Weights of a small transformer language model: 25.2M parameters, RMSNorm before each block.
Each number is 500 + 25 x the weight over the matrix's rms, rounded and kept within 0 to 999. Layers, rows and columns count from 0. Numbers have three digits each.

# layer 5 MLP down (transposed), 1024x384, rms 0.0902, rows 981-988, columns 128-255
497494505511520430514462498493493505510523498525514469542520505458519573509498536485492478488515500510476528480504485517522450518521509500455527518505522525496505453480495465482479482507492515517502495492492483508528538522528534518497473475500489524507533519499484512481456510520482460491516509432498457485492543506538471482470523529525480504469486474506493467499524494529511495502489
466494471488470460485504517486464509480500509498513461520502482488562503512497540528479503435498489518530519495495482527537505473486501478479468493524473502520482491496512509467530491485499488490545521531476471504506468460493474517482507476488553484518502454448515454508488521507438509489503468472510514473476481484459479507486515504508495516542506473506494471479527475455494518525481
495524516482550496492517513515500497484518483488495502517534468533555564507509495509501494523490522531547481495515492502505473489503478457517517480463511508548470502507481493445487537480482504465494497510481469493500500480543533486524527469477536531512497474495506526509501464523492472533526470497472429470474512450491509483482442487510509568492478526542503476482471543527505523524505
493493503480523525484486458520513510508502496539507483477526495502505541486511472495522503476488501481490473501503484476479488518501545507517529514501566518506518544486519456477515497475513507486505507525483519480499425473447477519510463531494526516514492504490498488535553495493506520479500516543443452526485486489525538505504435485500470483506512548484509487500495518484511440536522
476497536499539482509483526517522445526471507522520522514471478456475494501469502519512501497510525475490510489539499501500518486518483523452491496499509476475521518457520504551482569520530493500478550511515492537540479504555519474511476545543456506480514475551506473490436486527489476517518517509496501519526520496512519549491527499455512505512453523493572451533471486504492490471503
516467528509482488505490483463449518479463467515477503516525480494502475515525471460495513505531473526493498490540471520493490523482502505433495477499485500515509475480507536510493523506538470541483467487456508497520520514546523557483472531464522457493476473520517513488555478497501496458500496512481495537494509506478502494522477513554496513494535480495511467511556489506480493472466
483515515508496493510524486495540494489527485485495513500454494537529518508516480492507523475514457492526458469480473510535528457491525489474488475467535514467474487509490495501481507534481520539537500540481451535461498456517527503511506534516519466530511459494498486479489466529552508504510472497524503502464525494488463485478512536483539476546498498497481512505461493489472516529506
482501495521496481520455501504471505507507516476482541442493515521495460523473493526495517548497503506445500541514437532502456494494513564510503479510516454482470505509510504499515549532462474507486500521494502490474478502459462501483491443483441531503524497509469494447514510518504539515501482473539469515540501518527490530514504449511483525565501483506530496516497473453529502500518
# layer 5 MLP gate, 1024x384, rms 0.0874, rows 982-988, columns 128-255
505498500466489500526516461535494471521473520493519454503511521517493515489508498480458480492510497511478506518457508537520533471467493487486458482505476516544494578493458501511526478474456462525499503516505475537502527504489485487505476479519541490509456522446545461536463519518490484522489487498563526515510518491509492526525508497491484495544482466501512492517497522500490460518491
507484554487494511472483494528527481488533498508518517492563510541512499525496516439514470485449469511467502513494492477499459515493466515529525464498453555433455542505477503499480497495496496495499507487504485500507481449538494479486513498498491504544469509478542492536496466551507492543503495488480495496512467532523513493518465551484510508559470480488529484483477478562452509513514
465500538518503538483506480532496510494485484531503446489490492484522453564513486491464518505512487451528513506505502494469488505493485510521515508533524480493469487512500488513501485520516508481531515513487488544479471528500487456487491471489510516506500494530498456563490509522524508485519490504499489494520559541511501531493489522503481487467501472505520514499518510508485474531481
491473506472497526550523485487487473534479501477546510490482542493456506496530504491517475506528524488488527489455507486551487503472537495478498498487503467488517491475548484514480511514492527529483511521518496500521500491522505475501484496488478537509466504558470509522509505453518501470499525531541512468536506478478489496493508535478461497475521510513502462481517470488511454490479
481469515516529499486554500474523480488493499490499528481532473503492459491458479505478508508498525518493492481528547533541487496509483529470539515564478502502496536474498510491478489478469517495463478498556467496509521487453483511476520504466510503505483521494497505499494502500520508485510450465484534505484504480499504477495476507468478475510509536469478464486500508483500528518487
487447490475497504513561538493493503528511497470481516471496512508485441502520497500472483508515444459547482519533472523507455475484527492515463502427530477511461486479536450523514478536518541509477524482473521482470540517489514552522516529517554508472545491535490525486495490502488548500512533487473505498532532524485510520526468496492526492465499526448488493493474490543491501512478
473493514489497517498544476516501549524490525516492502527463480517509495479491480497485529474519486499511478516514499539540500512488517507531503503561467509496468500445481485515484493472514487515533471482452464514501495529533500490508472489467469461481490524491510492499463516479494512535474473516512490479507539521528484496544518485493485507514433501501489530483516505508510503488514
# layer 5 MLP up, 1024x384, rms 0.0929, rows 982-988, columns 128-255
526423530540498528531509449489489507525472478515520516492527516509499516446522494505497461527508499486487536511482534510487506500519479488492494504496521503516473507509498492520526466480509461531484559505463511501509454471480500534497503515473477524495516491508483496519454522516518472499527461530506522529504508518569470506489486465495497502486519521499543513476522505499468462501492
525507496481520526470480478552511508473515468517529499500567477522501518491516500499497494444466461524484478539502490496487494510510488500537514518542503526432488501495465498515537496521505504512490499477524492509474520516508506496474501511505486503564493504497528518509482506465508505515564506495454489544529471559480470474460511528490472520506506475510470548483484506515439508449512
518497475518511499501495502526502471531519481506495462530519436494491525504510510483527512526472482450489494511444492500522490528508518510486504481493504486458472497499499478480450492476509519535507544503513533441476496556535464520552498496498468526536520555530473491474483492540485489511505472462497516501477537500498539498494538525506512517515532509515514524505475491505519515487445
497496518478466497486471491530448530511530509524498520505517497478505452492489501511501485520480461513523542498528482510491475477484518524516485481501489538493508540469478531481420493486487505508435470474489483510545470516514464480478534513473462455485488526496511531499458525510512535514490482507475493500512511549508498521507507478481517468521473493467488453496514472528464479491485
505499506469515477490505442524516508529463506508512521512506460491491474493527539464503481474506480494489503489529509455473462491526487478528515480487552493451511492518535509474474501499461471526451487497510515476509497481536520500508534508517567474532513488499515470534471462464495571508474502526519535517541509480475520420483540481519505465516506528452504504510488506503524474522441
500475549539543520448537526507495524530492525466463522545482527497524503483490522492493526514530489453503456521456497551518489544518513532534504472514504496486477498498496500508477514494541482524471522510507520486480495470540538496513482485530490500522520486492520475510488490445494491487546505448464515493461501490519487503522521529510519528519457514474495475493491504449473510499505
508439480528523503509513489551503461509492512514509490525508500478530515481508472498509514514500442507498513466452527468566510512505471459557506506492530531473436493575489491494502478504519500490512503547501503512497496518521485455505539498489494473542507486497504482466513491522496492490544514518497497442431529489487535458511509520512485518476559533433489529499469493517508488498485